From a checkpoint of a small transformer trained on Wikipedia.
Training: a variant of SOAP for these matrices, 208M tokens, 3177 steps.
Each number is 128 + 24 x the weight over its row's rms, rounded and kept within 0 to 255. Layers, rows and columns count from 0. Numbers have three digits each. The size before them is the row's rms in percent of the matrix's.

# layer 2 attention query, 192x192, rms 0.151, rows 0-53,64-117,128-180, columns 64-127
105:133155153109164115113166140186128108155150157147112132119146155151142116129098120081149126123116140158167123151121156146077091156116163111097168155129109170099156095105144145142117096122105138
092:120147112083130158151119162128126143155167095111119133098108139099152133086140123078167141139125149124143129145129151158127144137182104159129108121188107117120097103190147137137142139133116143
086:147090114135104115158120124153099134094065130130129085148149161124129123141142119125127178121129123114119131164122108125151126091144123140136128119154125126139148092098159108135122155110169129
088:154143149121097145134142100156156159149143120104180142140162099103145112133118077142088139089131121127152117144104140112145138112156161140162109147099175113161123105116151170079102125175124106
094:144099127138125160131139122134145171139124164074131091120148180095132106166092095129149138142100087142113107136139094118135105100131130187129154142141120175127119125100123158205109099128149100
098:137152124151148120100092107161121161089152153149170093112145158121127149101120113050143127090104133096142119162137152107140080148107121125162178126115111151122191115102105136130132134174107116
089:130134125168143061142122162119130083074117124066111138110107108176139088134110102134137094117111113153121094128123103161111120142118157130164119084132142151147131147130144121106135112087122107
105:152104152052127076133135123150141138138167136147080136137135115103096125130065103147155108113136152127138149143140168153122121118123107122142162143137090170123153170139106124148128117090107164
104:113106141117111176155112140122141147120112098127144116126127125166131136092161196110164138132107129095116122156120121134123163146148164122143066126127164155120140125095102154123156143131140142
055:135127104170116130131100121131161130124147157151102176098149116187140090113087117151150132144119129148113131150105143144164101111135139104140157102116121103144119132135117143141121117125139124
087:080142157110131172121161119140140134097157123123119137155135136124147120112187106099168130115131141153118150133129160119094131127105150097130161122121129110088148115136135175076137125143123143
096:120118119101100109116085100089175120120122128138131133103116072101134146142140129155106112166129120128149184061112169149149120138139078128132145117123174154160154130123113141152133143162118134
092:111103175146180118141040135124119172191136148114078157140103106111128089152123140127085135151115134141114130158127128126104110145080153137104108134117101117170086117122114129108120121151122140
093:087115097099106120082150151144086130121148142127137139133124168166161102117136140103103093096097112163148124071146131098132168124115129114076172106168135103076122137129132131108138092132148149
082:120117153086093146109143137140196090097129134125119121123159107106115117116082111158111128076138117122098132113168099138146140122117166106140137141137153168172143117141150149149153148149108168
094:151129144112097107116147166171136141148104127138144139131106180129108104147140124184121152133135124113148113113146153181122101143122178161155153175152122152140142104115099097176079135116145124
093:153154107119124142142095124118132145131097150104133092109126125140158141118132115090104120122103078082127149087125125140107119168146116098113101124167094121151148094121137157116133111115136132
108:102147139165095120119164118140128126111127123148141153184109151110125127144156153095164147174155090107112140166103165151129102121109124127123155154081122171140135101088111147113127103107147097
098:116136100140136144125126122179111094111132116150116113147093128105129169146196147189142112150161117083123159129154171102106137094146129155121099119135173128135151088115116129098077152153128134
102:130113143120153148150142128114163154141132110158146127082130089148118125122158156137127180116106104091130146153136138127133123149138126167134131146152162088122113132121122144111141135101141100
102:140104147150142121195053105126135109110109130158114178072111111132114132145119098154124124111129089139140141121101116143111101104178145104111105120146128151151089121102116113129104149182145133
092:107112136112130108147160110115133125120127148130164147103129130136121120104120133159120121155165132086177110118130152177124131131164136099166119124155100154126120150118133171139093145146127166
087:088109130139131088117121150096128153132076131138138116152138099161117114131053122133156077137170160146126140172158151090093114115095090183142149141120136121131073142172144139110110138135146160
110:093101110119141124127170157103109119110119115112102126107143118105115139125171087123120145153117098140160117100169092103158107103070134179113131113139130101139115167105120078110099137145113151
105:131125120136176094117117130135148143135124107126134159136132097157153153159173148135106144145161107126128095102164114154117094156181137133151108149143154108132097080114115151160109127100168125
099:148097111142181095123117102068094144138105121141173086129134078151116161128109133121113122133129153105147132084115131126107154128146126156139144151103159084156155133117143128143116134184133114
098:099138089116152114167143111094111115125074127084128114094106154138130129119123162125106101104130145109123124159153111176125146140138117084101093144164141142138116116122166118133121093089131077
079:114178112128138078118121143111146172117162161148112119155146142112120138120133127135132151129183141174109141170160130177109139082140129136137123161055094150130150150089126105087160122141124125
102:131114140128112122143129149065116105131112156110094120111150134127128128139113123108112154129172139130120162116168115128113086150189116103123130117090149093156110144132120097107138150105142094
099:173132112111143119094143116125156160128167178135115136113145144109148107077104135127159116119127131132129156173116148124143146159118125144148152108127123109170125119121113138155115152106119142
104:141146163158137133145118108140130120132083094129116142140150084170124145132108149146112170102092124113139102094116085087079153134148138103132096137130153134128133108092112153131137146091160105
075:130123160138157108118130122119135139126147124064147087125139122112085107120155175103097130147121100155100139110123098138105110103098122128159118130126148104100112135126145110120114173122165097
101:113143119077127135104180127141155131131136115106116108151144174128123132161097125093165119092095162149117110134109122131137120127122116168099121135117119122153136128121139107130152106120156117
098:108103136126152110120072157125155122144142138156103098130140124125180123140102116118102123130158140097135144119135112114129134123139154143152100113165190145099097180115135122147131092154116131
102:128132131123152108118128121110111111106128094099145123109115096154149139135130155132135156149117126112089120125068142110098083145160055107135098122128158083129088074099134104149110124137108118
092:159115099114149124116111150144099130151135113161116109170130139120096125107122115129109122143090129153115126138219097106163115099141092105137144140171115161084091137113100156129152166150192134
101:136139122123128115136061133112136123112097129099092121129125074142157159122159121171107109097133099073122135102105101154122117075157145132146063128115112118139115151135105099122137107124149124
100:107140143095123178126102119162101122141090188108125144121149152119096100136158095098123189104116124124114101147137137092133129134139122155129123138114136115148127074118154095123109088128111108
098:125120130112117115157159109109159157102148180158171104134098155122132143120106156109107103122090126158098094138112129127120133132108119138131146120148072147131120147119149124096096152129144130
102:140097143099100087173108139088101093110128111115140152146103094147138124111137124166122174138163123119143145125086146124140147109117126157145099116098125068183140091121094129117097129073121182
103:109118163109131165103117129118134123141139175116099122154123165095118091124103142131153133134186120163093111114120136111116134135087072147116110134143109161114147117145140124125111074133143121
107:171125119140115160144116132124113111120175117143116128145161100108157119109188112180080128109159136121113144125113071172121136136125105083164105113174147084095084134136138139141133137137172101
099:116117094149106135156094151119126173167101112148117153160124085133108149118147102114108068130125063112152117163174117143102073104117141147128123101132142155135121129147134092150133129173138159
090:145128142092169137115132125148119156120129151117132114169127138122119100141154132074114100082111108127155150045108121171110153159109129136109144114154142114151163121155112121174081096164168099
078:150094134112131072096125122163149134144095121129075135136175107095137134097113072171102123119120151165082114141111117168138103115109116170114147102143121103127079148161136159129130109131152101
133:135119145129138120164086106128122140093103098107139127099106104158137134096161145146120127131120123077146123075116116115113112097159110103165097122152173117125134155133153094167128143160171103
091:101114115123130122186139118136115114129115145084094159109131115186143137128125136144109175124082120128147151124141147114104119156156135117112068113169175074135144119103128130117112075133137068
081:135089126116121116142120141140135130121131152127119133123153094102163110146112126158143132149150126158160148094096098116166139121166081116145111140129167143140115135134134137130160106141106118
080:131076088149129096138140133146164173096164141081103168116144106104110135169098105109159155124117103122135119137117146120157111158144128184093143101162176141115149101125146111098123118095120094
110:146180101113145126109135145138136145162130139165106085073127118096095114097091119125132103132149148139166158153127108123135107123129163131142178141147133134144144106134138165105142128115114159
105:145163134130126104091132116136131122145146154129143121130117172102155124150103133143143128109100147135069134152107129085158143085098134151102166155102127157125107133106112143063127122125120143
101:155094120142085130132100067100118172111172133156061144151164164139111104148151090084165136134119127113099087114098159113121077126138098167104140122121153124101111122120145119114081120090168121
102:126181129130112122120146121097134102169151114155139131158146175160133126173135158067157116152136139145139143169082112071128163154128108136127153111130130152122175126110124127121160103152143141
110:147115123129113110085137104091132137118088127142107145131146114195157123150124104162102116160155121137120139088142106130114103108138111145179114090122152079152123118113168152074098130129107117
093:116162114136155140133122139097126083118100117162139189161121128118166123101171116091093122159105180169082123139090151158146168111115124087100151184109102151126130127092120118166104119116113132
083:146078143147096120144137115158173078126147122106149097088164096138123154164101079113141108130102113111070098140114162143133134117123115112159094138127170120154118143150122116123133150100149163
086:145093122127133156127141144088110147109137111138136161155143123150152116154078119139141095173127157123136121115122109118161130143147157094090161092101113097145120130097133167142142098152135079
092:141101108105127161091140150110123112104129094127145140138156143111137148131093097154119162116140126184128152123134124092128115136110111121130122152155143139051098093146154124140180132138092105
087:161131106188133138103150130151134099129101119110141158133124117177112114105108141156115163121172127126106111088093116127111133113147108116140122143136144135149070095147147103105137064137087094
084:154158161118144147158150125115120105176104171130088053123151149132123119120181130112120105145155158124149155152154095090179112136156109136125130131123102163129135124124127157123117132114087110
082:139142078127139120146117163118127144123124144109092117146117143158076101101124140091136156105115150097177115176096151067133114070101105124127096124079130149151122166127125108139127134128110145
100:094074122134139130171126126156119161090132142136109143101124130123137104125138162120164149106127159142163143122087117142104161097115085110117120131114142103147110155134152131146113119155127111
090:105104172104141133154103152087141117125112154117096144098131124127113110152111144120132135102078134125118151104135091121156117095116135153152113126149149113118128138118143129134158127158116089
099:129115133168125135134095106177137105105130151119139127104146129146121110155084130136118127145130139090111119134104203167117123153132144121149128114136098110147124106128113123128137132130139118
072:162156128150141094110100101143127118145157126107159125134151109104113163151143107142142156110130148172130120151112102105131139170159176186146143175137090155151139115105107143147127140134080127
084:148135189164109114138163120118140124126149112163123120100073135158125135150139139132139128140152124165158122092144158106102121112127132133139173129150201152101102139138146161127141121157165117
093:129074152131145111103093140103153169147111138156146171125133164143110148124146114135114141109168150128156138131086093110120098102112096098161158137157106084119122135103109129109079111126149185
082:144076118102111090123100173100159152116139070074146139136143139063141082130116146096140137117152088152131153121151134102156144145098127139104129147143109179118166115131097159108143070095141082
077:125146110158130126131115120149175125106130102128113118102130137091144184120087135141124140121083093121129158097110134143157086129130147086127065092162108122128127104101150102160121105113150138
084:131120078150125125145121149131146146151095155141176101129182111151110129151126114121152140172082178072138134098147177112185109139116141148154165116111110136099109106127133108114092125185118132
086:123126134113167136143127125152101113132104125155083101147169100136119155126144093123141124135114108121139160135146127115136099149079153119135126148099107138134119115094136108137129141158122145
093:121105171128101149127166161135191156147094135137166148164135151111114139098094105172120120129101134150109118157167113128092100155061116115139150120122068145114124114121141140184159156148097110
082:151147097158152091112118125113122134109105094155133140137151189183153135127093131098118100148150141103111109126133130137096099097157131137147118153129096102114138108118145139111113093135140125
085:110151105093133092119142096070155134166117140085175128125100112142160131178141153152169134147104126084116143164126133125130145132115139125099090156149129162116145126133149117133114101117132135
102:124115112140127132111156104157114088124134134112141165142116141059139149124140175101153108073152140127098151137132078162114168121153134121139084121138122131157153154084115084151157159160160077
087:116115108138160163145129102115161130135128134099132173141167165101108174073121116141172085104192114126132096151112129108133115164184121144119105127114155126131133110135142103116123151079143116
089:108112119160129074140055100084105114131119104125178118126135153152127120144109118155181104127167124127153106158108114123074083130109136132107118123113110132135114118156107152089148120173121164
089:105114096113112115160175121116152140090112187145132114127105116095110122124146092118154119137087147153148151110169129108152138140142134170157170096114103080190122165096148118116124145134084122
099:117083089135147124143178146116095094122168143094065115138156139155167114113081127108175135131128146127159142147126131124149125168156125087112115146109125104099109100079104119148096164096079081
077:167133058184123122135109088145147146144123110145137133147137137196149129115147132126131164106078160122138120142132135098185150105167141140121099142101135131098106180150139148136129125118147127
093:142107112098123118098074116102127159179126128143113103096085128133162130126112114165155159123096162147134088113086148100145133135121111154109142122169120158160096113148131123152107156118128129
078:131127154148101115158114153129180141092158092113114086136115130155135146130102127095078099113094111145105154150155163156114112124117124118122147119127106125158152124075179121145102113121151147
102:107153137149163115106139116182143101127106138142121113127126158163137098127110144094121119115156113105190140131150111122117123132168116097107127142130108094095132096103144116107111171127139107
086:139115105142150134106144141098121170164080086115129118168108135139127127148094130118118136112107130114141155126137144118126146163092127122107153099189113091144081130148117113130141139091150112
094:103173119149152179112137130094122117097094140142129146120114132146126118104153152143182125097171104148146139112131117146107130123132134106113099094148146137180118128130102114084104137102159108
078:115148156121110087121129126147160140148108088147112132137176155161110147090119107171136110159172111154132137148137167133130128133143154129096072137129134080118148124111198109127120088111164124
093:151116144149090123143119125096110114086148154122106152105079136121123171118069126151141153142180122130075094155151119158159118110127132163145168130111121128107152136146111067135155110128086120
085:112135116115133147098154148160095102157128132119091147155071169100163092137147166096134141117105142154138136122157120134134129126107123117093107097157117151095128128130177145144127100104104086
085:100131146106099150152142138128144168058161134157138164118101154130115140111119125181173097157143146111112152149102092106109099146168115098110127099137154102140162085096119163149138146121132087
096:137134117140124136126142117156121138079120142115056142084104133066144097117146152076153127170086126177155108119157108104133121113124136151107119171159130152124130133150128154132145069106154100
092:065146091125141109100158115129131175156135144134119096140135122155148116131141115125146134124148139124149126114157139133149126135114136120150113144100121120093165115146108109106116097134114116
086:134165119139143104138074138116107148163136131137119176101121153152098114115134110116143158129148140124167122094150122138069118151147159100127165110131157125100130083119122141148136121117108098
091:102127081136153143173145074121164102103134116116120139137138123154114120124078126111156140084070133125108083108136164103102167122137106152112132096178165156105144143124159130119126128158093126
095:118159078123102104123127129142136071121154106124063083170111124092114132152180148057111149134127115141124119086149130134114119116134101109120138125148123151120115158123066162116121131163122128
096:138104108175112150116120140091120142105132148123139149137108104129150124124115117103161113151139105112134175114163106121148150150135097158128136079132136114123142090131155111126148129136173128
089:124147121142150120159120140136102149143162105098162152112123151097104149121104131105102146143134187076141142130158137134119106127113110157129133149213146130103100107114139120129137128142147138
098:145178122133125094112132115151101125158094103139085121100105128109120083136171130104122133114115130138108156078155146155115134123102108120120115108158113099150156101158101160136111109100182064
088:119164121085100118110126099140127095105125163129157093147116123057097127150134119191126120092139149092147118138150080165135175134127140114159128111153141087120141138118078134166160102130141141
088:127127169195110093123130136109142125143140117133150140132147135138117157127084074123119161106128136126159146156135161170146122105123139144122108129118095101101114149078201165128136127125173125
090:114122144140121100150121162159112131108174078111079105141180166110163132133095145129128134145165138101155086114126100129139143077094166176179140106126119115117144112124073125108105179138128134
068:128074136149122082137122095097168167147158119128115129084136119182157131104099149136133126093110149140163151157179133165143106120124157153104132131139153086132141100111134104138100099164129120
077:128139104154147172158131108138115133157102149153103125123110114164117103151136097105150146161098129177161109121169112083129138149103157099116132125126128175110153094183102179120124165138129135
079:127140135165120124146105149065115175131132129098110154112119133158097151092120151134123153148118146139130147151122163131150109106134142163123150121162129157091131159116097125132140099135136137
104:134068149126130123139110165164155147135141139154167126133143125110152118114094137160089116139162146120133165143122100140142138096130162164148137116111146076094110111135109099156140156130169135
089:114131158101158147100093116084146163113105171130141161153148164083129134092135094128062139159135101159142132118115139084118148105107064122147144152077104113139093143129131125121124123113125130
095:117160133152144139148060135120127130116104136159106127141124112091102108124139162101171104122102105177125109086109110118114181158130139109106134137101121149081117180140119112110153133109084107
095:140140133139140112117171122090102093146111148123073133140120112162081134134156136077119130107104120154150154138146101116115105103166107118133125148153133132104093139140118114170098096126127118
099:129110150118148149117099113190101138121122149115131113164135103124104126154098113128097098149146103134124147105130105117148110106150143114177109078129132085130130106172113144130108145156147174
121:138138137082151122126092167114141102152088100135117107120145113100118147084125122111059088119105108146128129144137157128101159121115127105157120173123153118103144128138114092144099132182097124
116:154132141095156155110158125141152102187120119112121089145112151137172082120133129124073091172110158084114117105108132149110185093124135076101114147161103113148095150134153123139129138092151167
116:091083113120114080138102139107131144135101129081140128120149141163127123137116114148152125125179095162138129115160168141152154122156165122128088138078172120113135111071100128138143085155123145
111:137148144138116088139102159126123127169158125154126142107116138126085138141144154128156122117128112127151177145154147107129162125119069102136156133148172136127110104138093095126159142166127160
104:162194122106096115131135082112117117139153143102121145102109103153102138150117123093108135122154132122088127099130153139121087090115119119137150116096160138096154120101156091102100125199103142
097:166135102169116131127136118111107114143145095159112113120161160112136097094139166108141155141171122150118080137086142082132134119162145129122079167108132114056149189129130108124121135158188157
129:160117125129133103129102089099124105159095156125133094162135143124104134164107112122125151119123110119129134108129136160099129055115135126106092144127137086156131134097143104134129117155121170
109:085097109161176083146131110149142134097102119138147120126134140185085124118106148140134090120143091107161133149088154108099111117111121097093128129091119213114134120144133203135148130108116139
115:143120108113119158072120086095155108113112143173139163156175109134164127128171168121117163082163138105146126113124138117127131102095159096113153103099157100155131156149097128091134151141138125
056:122136126152118127118091119155160105099137155142114174119125125181134098126138176165180098146138151112118128132099126125155128133125175104129143098129093125119095080120100120157117119115133136
110:107116166066113147104147124105111153117127159153124124136145150142111128105176161108149107139145129145116121116124143135147157083128123135114173138127112130120147135108123122153152105154121133
119:176114132114154093134154141123139123061088130145082151124130147107129150180173139119148123133140124123146093098162143127134124130123160143182106121126113121181125155158115089168132113115137101
106:162140139115127107124142139140126159123106142142121147134123156086119132145131137155127152101170127116157140143095135116151129117119106150115146170109088118145127169155131145142103149119134126
110:134138151100123109126158137092179126122123128141145133115153160097100128123127132068137094144127142138127122087074126120152140125110155153116146145135119120134147162128118115118182107101108073
099:125123088106092112138173114184149096084154113127168167134099120167156117125127128151142141119142148135113108127131137132104128108137111130128142136082170150109106093130122119117135185155125132
109:149078127095139135096126125195108101176156131144099086140123115098161112102131136168154141167110162086125113130171149126127139145109140133150126152086088092143146122134140143121140110144132140
119:119137119125143130161129161154112147111041131164117092169103133160158132141131108144153143132126111104153160138142115102085131134139123121127170134138126107141116104127159120086105127164135105
110:095140135095083106126198088138148125112145148158133122132153145070114152099141130126150100101136162158119127137153130158166128121096141145071116110154142155157141135143126118134139159104165133
111:139108143140118143159153144137115130109148106171154099150103112131194114194128106167130136114138131113156130122123159129086076115112161073137114122159182128138102141100138154147150164163146088
118:131126168108123087137121118165142138142192109154124141084145133136095099141134132081126167099126134144127097140089128150108096132127111160102190134136125158134114143134128084119102169106137116
101:120104157149148120156117135144113152111123114172174168112105115149105121151128126134110103094095163149151136136103092106101091103119173115141110129179127175163144150129133114091138169136184118
105:153088116179148148120173124090157112174149162119177135083110130133152105173158097144113133141132156125132115121144098154116156102121067140118139135103118140164123079106135117110138163164169132
107:102091142158136094118161136093176092149117142141110130129127141185117138103165113155120099145125121131168131123159131102092140125106152164128138132093124180099144106156164168098125136136122088
110:112097153133112156103119174105084100152141134085130097128167116137097099134138086153142152123164136130132122127114122086155125119082115179152117145107120139134108113115167120153130133182143113
115:142132155113136146099161112108156146165118124054126116152186104135179112142110118185151126123156102095134123096146111148109112110144104103161152121122141099146124172108180144127114112132116105
121:142082097158141121117149117166121132152117115125144126152123103102115137101093139145104123110112121132129114087089100103143091088104128153142163149099096118138145144131118125119141125157123108
106:078174114115146129130136128151120087106132124106109135138122102147105134106126144152162102153105133147121102117104112131112120156148132100119123132149094163093071133100116117154075098093103090
102:132164181097174123108151115097117143133121109166132124140103143139131123152129140119103128124136118162128112079134129223146140160090129159109107126101145138128136128118094157156119119169154123
122:112140118113137127159125141160145108111145143147115113117156094099156102130099118082156141143143121127131125127108137130134112135111127106078137113112146137104098060155128135105177172153128120
122:099115160117123098155104111099089106098153135133159132127133136102106091129128141149130112165145173150128138104127122114138148177098120134065164130140131136143110146153098143142147140109139118
118:146123147104145161101115120133144094137077093130150107125142131142126118117138100151139162150117109105100134155126138084099115142145120122148110147125095116150166173105125139106134108130115115
091:088125155139138073140122189160098134110185110165116110130127186137187175093145168147143106101148110118076101140124129123102138096118136174127140139142104141118129084106122164144136156155131135
108:113129157136127124161143077116109114124133134121142112160176099101107120163107074144078138093161128141125084148105111084133132118128106191114123116165160130106104163119113144154154115162130149
122:132115171126140097165116122166125163169094137128114052076161116088141076140127132130086146155133145154137157112132126142121077122112116140139123117140092159097083097173135134147136097118124140
113:113097166164134137110137110154114106110096123105119132109116136183185155150115131145136105132170140117105173105127121112083133135075149107139100109203132116145098116106162158174154125131122140
119:085136136107096148134096132129108157129139131171129081102124132043120121126118156125124157203148150115157103124126117155145100138124115121143117113162119088106093139105101152131124120146140077
108:104138053112129139122130180115089141112137131124084137111128130103153118132173159118117103136118124137109072162135120144123099141145126081126132120137139151134166170137149085129107140182137153
107:132127121076149119149104136116137137119162137130142132112168136118096119134098111150150157108100157138123129135124100090093110177154130110165101119135136116100161166138098153137144121123086101
116:123167155145115122147124125089131111106102128119123165114124118132137152144146100160150160115103148091181086142130165152118100162124125159107104117151156119169128177079136121121092172138144129
118:138088114163148118134107113149122112153109138124101132165178109157164144117105118137140154108102121107146181142097171091147144144155131104134129137141112113126125147110168137123073115144094167
113:128095138093125132127132108126154126138165138133110179110152137126177163165104116124150111178167143118146143083106133089151129125094106123114070098108149112109200155122103089126173078098133095
111:137162152164174117087134130109102130115099134148132155135132151132163102122129149141091112157179127129107168135131131147108114083131138116141136112114119104092126131103137089152112124138152080
114:088155161128117096123100117141151076141110111090109126149127136134127100119139150151111084126106129122140153102115134091107148096142119059155111113115104068151161144138146108123119092119127125
113:128126122155148136141151099131141096111119115088148107119121117150100124132064090162103184091134089135141164133094129122153102113159130088113115133135146122147145124125086107147122154137133114
093:117080137131100120099136152172124100142102103104143172157143122111094124093143142129118108102136120125115103164114115112128124121140117130101113122117090131137091130150144136142128138108168130
155:146154087177139149082115134155149118125059118124110165106115118186186091114103094154125127096132137113106134105164142118136143120146137129158112154087099100113143109095147150172123126132172146
120:158105132173089160124127142145115135128118119130125120107130124150168094125102110126119115138096137155132144163132167101143130130124099082169076152076144096134165100122127184097139088123149090
095:099117112088130179178139135137094162083152132093157091131116131142148127109124164103148118124147122152158125122136105139158150117177121151120120112102099150147096117121125162088127122164125143
105:126149071129137113140139139104195132126124129101084133142173123117137134153144139135159165142141107112100115127102110141141137128145102156087156138138164122108110166148120078103117090102113107
114:132145170105141145148102172109177092128118132182170097141160120196128154131077127124109098128093104095100125133122127105139128110100129140134160150136131150136121090154102121127147098108149167
115:099148137082100163113151140121126141081149152121133118137136117128128138148107141113128122120173112110099116135132131146115108155176101158095090091150108148106113168135124152169110124103118132
123:132150137097110142112112108143120146162150124108104089153124128093134105122127127127116125125129121120111112130125096131085124148098070171146112150146105177163128107091098086130081093090155152
127:100158150120094110159122093101143092123135150116153080126128118114112115146174133082147169129072111165123120158125133103147167130114115140081142138096139183104125113158135104113138107075135092
# layer 2 attention key, 64x192, rms 0.143, rows 0-52, columns 64-127
100:145119121103095095169139091116123125102187134087178111108088090109114098153134126136154144087127102120184125121112120104136110118132170168116124103107124118119125125113117125109147155104180159
105:117108156141125131101090104116134141130114136170094149173116129141124146171106124143087117092119149146146157096149077134086114146134124130114183096148092116130088138093156152119096103112138108
106:094146158147155184133143099123149097139131106147121112162110091103183133100170131114116148120105116108143134117115098128128135126169142157120106136133095152124066131132135110148127222102137129
098:098141113101129087180125071148122147129131125121091110097121096126116101138179120143133143136158140124117125098135138110132132140110173125111108090128149137148154190102116135120073117116119137
103:115110159091127111150136128138090129149119123134112094109149139131119148121108139122079114113087136131163154147116131122104081186138157133153117155096138117084154188146125136127118150147162129
095:125131103075142170090114124158127149158138128146121179127127136157078113140126126129135124176106112123144158131111108190089142111124139070140158099139097121170092167160132127123142131161159157
101:106133164148157133127124109134105177113192103128114125097129146147176125132141118157064116169134093125105161119139088159146148180173151141144157142129134147114151112142134141157090096150132092
101:167187124142131147097113117150116119128112085140117107118117106149105132112174148112115078142141101080094107134139140161106113121116158166145079116128120128127172081136113107147114113115130104
108:098151078153132118138196113113127154154123136118122121131121124094128100118123127136165113152128124196147152091123132132123113117165106104126116134138108115143144090079120116146115121093140115
095:126144143154102101100133132108157148116150033123104117155128165090110140128092100140110152131124077135125126108137190156103120094122138120090145111144089122126129145100173141085150073126143114
096:170108114120136143090112125118110163170121146120134119115142123110092120130092105146091104129154104110117138110100133162162118093136104114110134141139107173109137110154101076116113086140107130
109:108123084117139128129131129113115108132147110137192121106130138134131122108120139135136120149105128118113121149118092144129111134129124066107140140112057119121129143114128121117109153102104169
099:167193106129142152125125134150129068086094114125132098129121131124098129124120083131154110117094120122094135119140101164096148122081128118108121115073117151169140123142147118136132111090139085
102:140171106153115152129139100115110099143125130151123103156140134132104174121118101147086170112078125141143144145154108113118151126152091098136124097108125117150129142106148124150097131141134158
087:114129162132125080118136153073122158148135136134134134143153148143088101097128124095118129123137165135150099128134123142141095112122104160119164136128124131150131166132136153101099103102113078
097:150119160111169088137096104089116106092152114131147151097097138109145122128088143145123133043135110112127143100084089149100123135164095102115117134144140157145117156136150123133122121122150185
102:160077145140078107089163159081126097130166138135157158110070193118135118159131126108118130107082155172122134150108129109165173102156131113164138136141167168146143150156150144160140106086111138
102:123106108113158087134099108136105104151123145103135133063148139146167131137109139107116124128118146122117142172079127115147107111173120153126128152112166127157131100140134144112142096154171130
106:093108136106105159108144134118116122154119124101129127109116095110141170123098149116148144132111093120155141158121089138175099139114070149110103136083132133133157156082134125152137147115111132
097:144118109165114104141116144186129121084140088139093152102120111112122130132057133115161139119145149144125121088176089138144128116147128110165089158118119108114126109120137121086144110156136160
097:098112139091109126113144159140143164086159139119127101113087134186150092109134135156116158176136125101127126137115132115163113131111118156150178113095164091098155060185126136155152122136100150
103:165159138165144105147108137152105119145125096135093061120087122134130114139080154145106174122095129110160189111118113115143125110119120151118145105116114136104145146155129171141092111107117145
099:159141142128138123164161119171140127127164152122128162109127154082156152129114159093044140076124114081151113117154151161154123098088105122123130159139144130120155116095126131138117102134150126
104:131118152111152156124119133157145114130111113145094159124143101122157109127094162100104122146108103132128142119110113183151111124132106076115103120160122116108134170142126085201174087109147152
103:132121111138108146120081112109123156143102130130175166116091161112113129115146138145166113144124108125133122168140104148174131119090185155135141088131071146137115120155088116105136123144128141
109:100152138086132124110121133136102122136143123106167140097173137117144117121089144068101129126160099136156141120159113136102153161139080056144152084147112113160151064086076106153118132144110147
104:121123141169117106193093148136110159110132125139167188132166136122144145120147140115119135099144088121137154179171121148069077092136162114169115119083161119092147149101133113147177141130123140
095:121162140124124131153113113120104146150122154100144136119111137079150150103138153171125149089170120114146132125141112103119121118104123109114102152128140125113129141162110096114140114119125123
105:138076138144127124105124111085070134117137106134149146124094116135121133145125118151111108127102161132112095116119149168139131138098142125123122146134155184117134131136113144124088101071122155
098:106158094132109150140094119150161110100176148165112134145155137130138125111130113114158156146141146132145081126148102150127143114147140112101135159089099155120150153161125122065147121153111144
091:146115107106064133154103102166094137128158134143147127144115140134122143120102092123108105120143160136124128157108130140105161096126136130130139118120102099113131133120136143139123153164105114
078:143118106102150121109088108106140141126109111115139138141111095106159098099129087117087138094128149102124166091150069142138147065117122158147118127104120146132101167135101143155128109135140151
100:136126107158151119113123161138106153134076140141132119100127142099143139143165121107162119107120132154134174158122108155113126141114162090113131131161131143170122121125150119180076096148122147
104:115103130124112175136089143095145100081108109125164138099124145114086158120136107117125109119137150129131110129123138106093151135124134130132149157124100163130130113137134148139151162140141166
099:137115132147137148111127131096127117158127156130110112141124111144107071156157150108082134110098127140181097125177130151150132130130123142148144144130106139158096100125116104116122099114132161
101:133106131133140158137145142125155126095102129119140151164126106128123142128121098158113108123168088111102129157095102170120142120114105166139165096131104122150132122091149086171149166130104133
101:167113141130107164119094119151129139096123061132116128158135121116115117150141128142130111174131077146161129107087145109122111107142115123061143088230145127149143106180110141099167113117145141
098:114098156148127122116131091127123152081116144155150096146075125152187172080145161132145108107123106108134121135135128129156144135107085131118144119137106129125119160132104117147129125138144145
098:123151091132116128105129144159090149154122110132089126145153131149174157132156135114160119153145113111154161123107118156173101129104162081152105187069116174117139114151147162102105127094136118
099:136144132105161147095149105103133147119136143128141124075107155147119125149145155136126126132133166123134129146171116137151127138095163177156123119134142140110107146143207121082169155136129096
097:115160132108130159121136122139162167137112091116132090110141143157111159143165168153093192095166114146131050144165148106150095132165118109155121161134117133134094147136093130100090150157089151
101:096100152139092105137161121136125133105114167146141123160139112156117149159115151111086134089114114141110144127135109104101113139126142117143092128097145107138148141172123096078113175131132119
096:136134130093148126169145099143093163072129140136120129118159150149151140118143120162170183110104141153182106149159136127137127168138143115115123129129152130128104108055141122147119130155105144
095:109125171115120154113142113121154170090146086095106138139065117141154123123145143111127119157090120126132113130151159106117102091114119108109131162102153181162161127112172125083096139091116149
094:162118134121129124125130154108132167129172094140110131132105136202128145094160129148140118131130118112113142137107098111090098112123117119133134117166157132136116098129101111146131117152131149
098:108095147147135135135134137103114116177119152156133109140084121115074156130115130131126118148083162124116161143124158138092097153179091102092090143132125111121097120122133128105144128152083109
104:092156134107127102119122131129094132130109140106121109136120113094101150122115136091168115169165140093128084119106153069161138128117128160167138096105138169140121159093147120124109171091144123
086:143109103119157089088125101161116089157138134078149132102130134127093151136111121144118101137119102059111096109136162089076126166113134138149171105126116105114114147137095155109117110126112146
099:113115148142137148097125097135104106138142107159121115127128078152157183143136108157144089128144125143159117129132143155101146143134149109122106130104108171122108103151130159107100132133150113
099:118174096147131133161133067102095149118134135125164139120079134170133127134181094120146166152066124090150111147136152111125113142088113095118142116104114095150110148080102129101136114132121065
100:162095107121102144139167141163169080165121098114132140100098115154114109143131125107166131117113119117151092066159100176120129152128115122156143114157123132155161140135125134121141116141099153
104:144155127112117134111136171168099119168112125111149144091121113121123129112114123125065142096188127133100169166152102112140102089133131133144139088142147134136128118141174149123112137129144107
101:153133146160140143152138162174138169132140127169133122123155121119150133144084092160126119158130203155111103122107138143134128131121141092138114139146106084133114140101125126132143156175111110